From a checkpoint of a small transformer trained on Wikipedia: 15 layers, tied embeddings.
Each number is 128 + 24 x the weight over its row's rms, rounded and kept within 0 to 255. Layers, rows and columns count from 0. The size above them is the row's rms in percent of the matrix's.

# layer 8 MLP down (transposed), 512x96, rms 0.245, rows 162-178, columns 0-95
size [ 19 143 123 117  52 144 160  43 129  74   5  37 139 173  40 140  18]
[[104 145 108 142 121 107 108  72 120 120 149 115 114 113  90 103 145 111  93 144 153 120 104  92 136 115 134 116 182 160 132 127 105  85 132 141 103 155 167 129 149  84 153 134 107 127 110 158 133 135 150 124 156 130 151 129 128 163  83 143 131 109 119 137 119 181 141  78 115 155 113  59 124 142 129 105 165 134 136 135 105 119  89 144 119  91 142 145 105 176 130 113 147 122 127 127]
 [145 139 126 137 152 101 123 154  95 103 170 144  88 102  84 140 115  89 173 114 137 157 145 157 117 118  94 123 142 119 201 152 129 140 105 134 122 101 165 126  84 135  72 122 145 111 116 135 102 135 146 107 134 104 132  96 118 126 116 148 134 147 131 134 191 102 160 144 114 115 147 100 123 125 130 132  98 123 123 120 129  92 129 118 152 133 140 143 128 129 127  68 159  89 152 155]
 [107 100 144 131 151 146 130  68 108 124  78 107 130 135 145 163 105 102 126 153  97 119 122 105 130 114 122 113 103 146 194 130 173 130 141 108 145 107 190 138 126 135 129 167 104  93 169 117 132 134 139 143 140 118 119 121 152  52 118 143 138 109 142 152 134 127 153 108 115 111 122 125 134 110 113 123 179 107 182 103 100 108 129 138 130 165 118 145 142 119 132  88 139 117 124 115]
 [111 138 173 139 125 133 109 100 140 114 122 149 126 137 148 118  94 148 124 129 130 121 158 114 142 114 117 151 122 128 151 145  90 131 157 158 158 123  75 156  87  93 109 100 141 140 143 160 127 141 121 136  98  91 114 108 133  97 112 103 138 117 110 112 151  90 102 112 114  94 123  78 100  97  75 130 134  94 130 146 127 100  95 182 110 127 120 139 183 106 168 158  96 104 123 112]
 [164 174 120 125 180 171 114 128  85 115 155 182 103 129 125 177  81 131 108  98 141 153 160 103 107 131 129 144 142 127 101 141 144 124 101 151 139 122 116 118 175 124 146 139 158 153 161 116 130 102 135 121 132 141 123 157 131 113 174 135 144 102 132  83 140 118 158 103 109 135  94 109 166 104 144 126  98  90  77 158 132 119 144 115 103 118  99 134 110 143 138 155 138 124 148 113]
 [134 161 126 107 143 178 158 130 183 122 113 133 138  78 133 130 148 152 145 117 135 161 147 114 116 122  90 140 117 137 122 174 122 173 146 119 132 181 112 161 156 154 149  67 125 128 119 139 137 130 155  74  80 129 118 107 141 168 119 127 130 139 144 110 132  96 111  85  97 118 158 111 120 158 112 119 104 128 131 128 120 121 146 125 116 174 165 155 153 102 136 133 157 105 104 129]
 [132  98 118 145 126 108  85 147 138 137 114  92 124 116 138 156 127 134 147 136 132 123 129 124 103 124 126 135 132 120 149  94 126 145 156 118  82 113 154 132 124 117 110 130 180 167 123 140 159 153 132  99 141 117 155  78  72  88 123 169 131 181 160 149 136 129 159 150 166 111 190 114 130 129 127 129  99 164  98 127 125 149 144 159 139 172 138  96 131 101 157 176 119 102 132 118]
 [167 143 136 100 140 170 106 104 144 133 131 163 131 152 116 167  91 141 116 102 168 149 128 129  99  98 142 127 116 151 113 119 143 131 128 167 128 117 129 137 124 159 109 105 143 156 136 124 116 103 138 118 149 124 137 149 146  64 193 141 155 124 150 127 103 145 132  50 111 159 148  95 173  89 152 102  98 131 119 151  84 117 133 149 130 129 163 140 106 159 116 117 125 129 124 126]
 [ 57 110 136 145 156 143 110 131 125 155 122 126 142 170 121 189  89 129  89 175 117 129 155 105 143 145 126 147 119 136 138  44 159 117 148 142 115 129 134 120 109 111 139 105 129 130 106 156 134 102  96 113 136 153 144 137 178 157 110 128 131 110 120 120 110 144 131 126 174 144 131  99 158  86 109 134 179 105 133  87 137 124 108 148 107 123 124 137 146 125 131 103 132  96 141 124]
 [104 138  92 103 135 148 118 104 145 130 140 113 139 138 109 166  87 100 111 146 158 124  80  68 148 101 102 129 111 167  91 102 137 117  97  86 105 178  76 138 118 135 171 138 100 168 146  88 164 152 102 111 103  97 100 129 117 149 115  98 121 133 135 121 106 116  93  90 150 140 144 119 143 139 164 149 123 126 128 139 145 133 153 147 135 147 147 121 106 123 145 115 144 123 103 153]
 [112 173 168  73 137 113 146 143  96 120 145 148 125 115 166 124 151 160 145 119  90 149 137  96 117 134 115 152 130 131 138 144 113  71 158 131 105 133  73 131 162 123 145 149 169 198 135 124 114 123  88 112 133 119 117 112 126 104  66 139 145 130 130 113 119 124 123  93 142 156 125 131 102 115 177 114 107  96 136 124 117  87  98 125 126 114 102 165 133 112 151 125 130 138 120 147]
 [117 128  94 101  99 168 149 120 171 115 113 146 134 131 132 114  66 139  92 166 172  87 115 101 135 130 137  98 135 141 103 126  79 150 125 163 136 106  87 163 144 133 113 113 140 138 126 112 119 121 119 169 110 159 123 144 108 135 120 150 125 116 106 116 154 158  89 117 145 152 195 147 126 128  99 143  87 139 159 110 138 152 171 112 107  97 130  99 126 125 150  98 114 141 118 113]
 [ 95 130 129 116 122 128 109 105  88 149 149 159 152 110 115 105  95  78 156 144 125 129 148 135 110 120 148 125 115 122 187 115 114 105 122 196 141 120 112 101 101 127 142 100  84 137 110 146 194 122 123 123 139 149 115 121 115 137 110 147 150 114 122 121 128 181 183 118 131 151 135 102  81 141 149 159 102 129 129 120 134  94 152 145 130 113 130  98 141 191 118 141 119 103 139 147]
 [112 109 112 126 140  99 113 124  97 105 128 153 139 168 147 129 148 123 111  98 147 120 127 134 162 143  99 131 150 132 138 145 118  91 163  82 124 150 168 105 121 152 168 121 134 124 167 178 132 151 158 133 173 145 115 107 123 153 114 145 163 145 101  63 146 125 112  94 153 171 115  94  76 132 156 162 144 115 149 129 108 129 105 116 126 113 121 108 116 103 135 130 162 133 157 175]
 [178 148 126 102 113 196 136 116 115 161 155 144 117 171 143 145 131 115 128  95 134 125 177  52 137 111 130 124  91 117 162 162 147 116  81 136 111 123 101 142 156 145 135 124 134 142 144 142 149 114 121 105 111 130 136 172 146 106 181 119 128  91 178 121 125 132 147  95 128 143 120 100 170 127 118 141 134 151 107 124  99 120 156  98 153 138 124 132 129 136 120 118 159 157 118 136]
 [108 131 116 138 143 105 148 138 103 156 145 155 120 124 117 169 142 173 104 142 112 132 110  98 162 167 113 146 114 144 184  69 116 130 188 109 130 154 132 159  88 127 121 117 153 132 149 154 110 152 136 118  98 106 120 104 149 116 122 136 146 110 113  93 152 125 136  90 100 116  88 135 120  97 103 145 135 156 155 162 166  94 130 134 138 142 116 136  96  91  98  83 104 117 136 151]
 [118 125 148 171 130  88 152 115 143 187  81 128 157 110 161 136 138 168 147 160 128 131 110 114 123 132 114 117 123 136 150 139 124 106 140 152 130 120 128 115 157 131 112 155 128 126 158 123 162  92 174 156 119 130 123 130 150 166 133 133 140 151 175 113 129 144 116 131 147  87 117 112 131 118 116 102  91 110 155  95 130 135 168 186 188 152 137 188 123 127 145 132  95 160 131 116]]
# layer 8 MLP up, 512x96, rms 0.603, rows 163-178, columns 0-95
size [142 139 126  45 140 136  31 146  85   8  30 138 144  31 132  17]
[[107 108 116  91 151 166 135 132 151 129 124 100 156 124 124  93  67 117  97 171 110 108 133 103 139 109 129 184 100 104 112 136 145 133 154 119 126 131  72 126 159 168 126 155 132 141 112 131 100 161 123 110 134  75 104 156 114 140 108 149 142 124 124 113 158 128 104 108 151 142 117 129  98 111 103 155 171 140  99 144 152 135 140 136 122 119 169 169  99 144 169 140 101 169 135 116]
 [102 107 116 104 181 115 138  97 126 130 139  99 111 109 118 154 169 114  83 105 126 113  90 153 132 124 109 127 116 109 104 131 135 133 135  86 153 166 127 109 130 167 132 107 148  83 135  83  98 154 159 120  93 176 156 129 107 149 136  95 124 148 118 119 121 157 120 150 149 120 104 127 106 162 130 127 130 127 168  88 129 164  99 151 122 158  74 151 103 112 114 125 120 177 119 145]
 [132 130 136 140 160 138 152 124 126 126 129 142 146 142 114 126 112 135 135 107 131  86 116  98 119  87 110 126 107  91  99 147 153 115 116 106 162  83 123 140 101 136 115 113 137 130 134 119 116 143 124 157 149 102 105 119 177 110 136 120 104 145 108 101 116  96 138  62 156 110 153 110 128 124  97 113 169 139 134 103 117  87 107 107 120 177 119 127 227  96 143 131 162 128 137  98]
 [106 131 142 110 122 137 167 145 121 122 106 119  91  80 141 118 146 108 123 140 113 153 109 120 124 139 121  82 164 106  74 137 109 107 123 125 152 151 122 109 158 116 158 171 147 162 148 126 141  95 101 141 156 161 143 121  97 164 189 136 115 138  78 155 129 123 115 181 131 127 164 128  99 105 119 132 177 102 119 138 154 169 164 125 127 115 101 133 120 141 110 130 150 111 136 166]
 [133 147 158 143 163 121 121 188 149 114 130 109 147 143  97 130 171 129 114 139 134 135 109 112 153 112 118 137 142 105 123 134 131 138 113  89  89 126 113 140 148 143 174  76 146 114 125 166 141 151 157  60 119 136 100  98 131 155 166 174 150 111 110 108 117 106 135 138 116 124 149  92  96 164  75  98  96 118 134 135 131 108 128 163 115 156 171 120 110 142 144 122 134 152 111 153]
 [148  69 110 152 151 104 143 117  94 130  95 124 122 107 125 139 116 126 118 109 115 104 162 165 120 154 174 130 120 109 161  98 121 108 137 110 149 140  90 112 147 179 156 108 112 147 101  65 120 148 186 108 165 125 186 148 110 126 109 145 167 119 125  97 129 118 101 139 116 122 131 163 150 118  99 115 144 139 122  98 129 136 120 148 143 128 161 132 110 123 135 124 124 168 172 104]
 [ 97 192 109 153 133 158 115 136 114 140  91 133 125 102 160 105 137 117 132 153 157 136  90  85 125 126 132 140 148 154 128  89 101 134  99 138 152 110 116 145 139 139 148 152 100 160 114  85 142 132  69 136 158 138 131 105  96 149 108 123  88 117 134 120  89 119 150 165 119 160 163 113 128 111 129 114 129 147 149 147 120 159 141 133 179 163 130  72 158 105 103 113 152 120 110 132]
 [100 114 169 174 130 132  73 166 118 115 119 104  95 165 102 125 116 131  71 123 136 144 123 119 107  94 118 106 159 116 140 117 132 107 189 155 151  98 121 128 112  86 116 151 159 155 173 123 122 101 112 106 100 140 108 132 144 134 117  95 143 144 112 138 105 146 106 134 128 106 112 124 126 120 139 132 135 105 113 151 112 124 116 146  83 166  68 116 142 145 142  85 113 131  94 157]
 [139 161 130 115 139 101 133 142 127 119 141 126  98 131 122 131  58 154 138 158 162  88  89 104  88 152 149 109  80 155  81 126 132 126 165 162 102 135  90 118 157 115 132 117 104 102 125  93 164 172 108 146 136 120 121 124 120 133  72 117 141 114 133  89 104  95 106 129 134 116 131 121 108 125 169 154  96 109 167 125 103 132 147  92 121 144 153 127 105 161 140 141 140 136 152 135]
 [ 95 150 112 185 127 183 112  94 127 142 146 163 147  91 127 140 164 149 164 114 121 127 106 147 152  80 140 144 131 123 127 154 148 137  74 125 157 137 116 131 143 167 122  96 118 101 175 118  75  87 104 128 123 117 113 108 137  90 157  97 134 153  95 141 140 134 125 148 137 160 144 146 126 112 126 167 156 124  93 163 137 154 139 161 149 119 111 148 111 121 134 143 131 113 122 165]
 [ 98 125 117 110 109 143 108 110 109 115 187  84 112 177 108 127 122 116  95  85 148  92 152 114 139 106 138 113  71 119  88 123 117 136 116 111 114 183 124 141 138 111 156 157 102 132 114 158 117 188 104 149 118 129 121 140 151 140 119 113 141 145 110 129 131 131 126 125 138 185 129  90 116 116 109 127 125 136 138 135  98 104 122 107 147 122 159 150  73 138 149 167 128 169 153 157]
 [125 123 125 124 129  66 169 134 115  94 148 156 152 130 149  93 107 134 127 155 130 118 146  91 121  99 105 113 126 114 147 117 146 127 108 164 108 105 147 133 126 175 112  94 112 166  87 101 129 134 128 116 126  83 106 135  88 139 121 137 171 195 138 146 141 145 118 106 154 119 178 109 108 155 139 135 127 103 134  67  94 107  91 148 137 135 114 104 134 121 124 131 113 107 162 156]
 [105  92 134 160 139 147 139 122 111 135 149 155 139 131 161 120 115 115  86 138 115 105 148 129  77  91 120  85 153 102 107 102 105 158 135  66 153 147 127  87 111 133 131 138  93  94  97 138 135 134 184 137 146 123 154 140 122 165 148 138 138 107 103 146 120  96  57 137 138 126 103 107 117 100 161 143 115 135 143 168 133 150 119 166 135 109 140 127 153 119 134 109 100  96 127 147]
 [136  97 155 124 148 152 171 118 125 119  96 116  95 131 147  65 153 147 148 147 134 127  82 108 115 120 129 165 120 122 176 101 157  90  64 104 154 117 124 179 146 113 146 145 116 106  96 116 145 123 139 167 148 145 149 118 100 127 152  99  80 116 140 157 125 134 133 123 156 121 144 128 126 145  86 107 115 181 143 139 118 146 156 103 146 138 155 101 138 141 135 122 110 154 107 141]
 [149 138 157 120 168  97 138 147 129 129 119 121 105 145 147  91 164 157 113  94 132 106 127  97 146 108 150 158  97  91  98 134 151 127 143 107 144 102 133  95 147 129 169 125 116 100 166 110 158  93 161 152 123 138 161 102 128 131 124 132 152 127 152 114 108 100 127 153 122 126  80 131 113 126 140  53  93 146 111 179  98 121 136 129 133 143 173 164 106 101 114 144 150 100 108 135]
 [148 141 170 134 149 133 126 206 102  81 115 123 133 129 126 140 122 135 109 145 157 113 110 113 102 129 106 117 136 122 148 121 104 125  93 166  99  76 137 137 146 183 149 126 112 127 162  85  84 154 103  92 161 145 121 126  99 105 143 144 150 101 144 129 103 120 126 111 163 134 133 132 156 130 134 131 155  99 117 138 119  97 104 139 102 163 115  91 129 123 132  90 110 187 143 141]]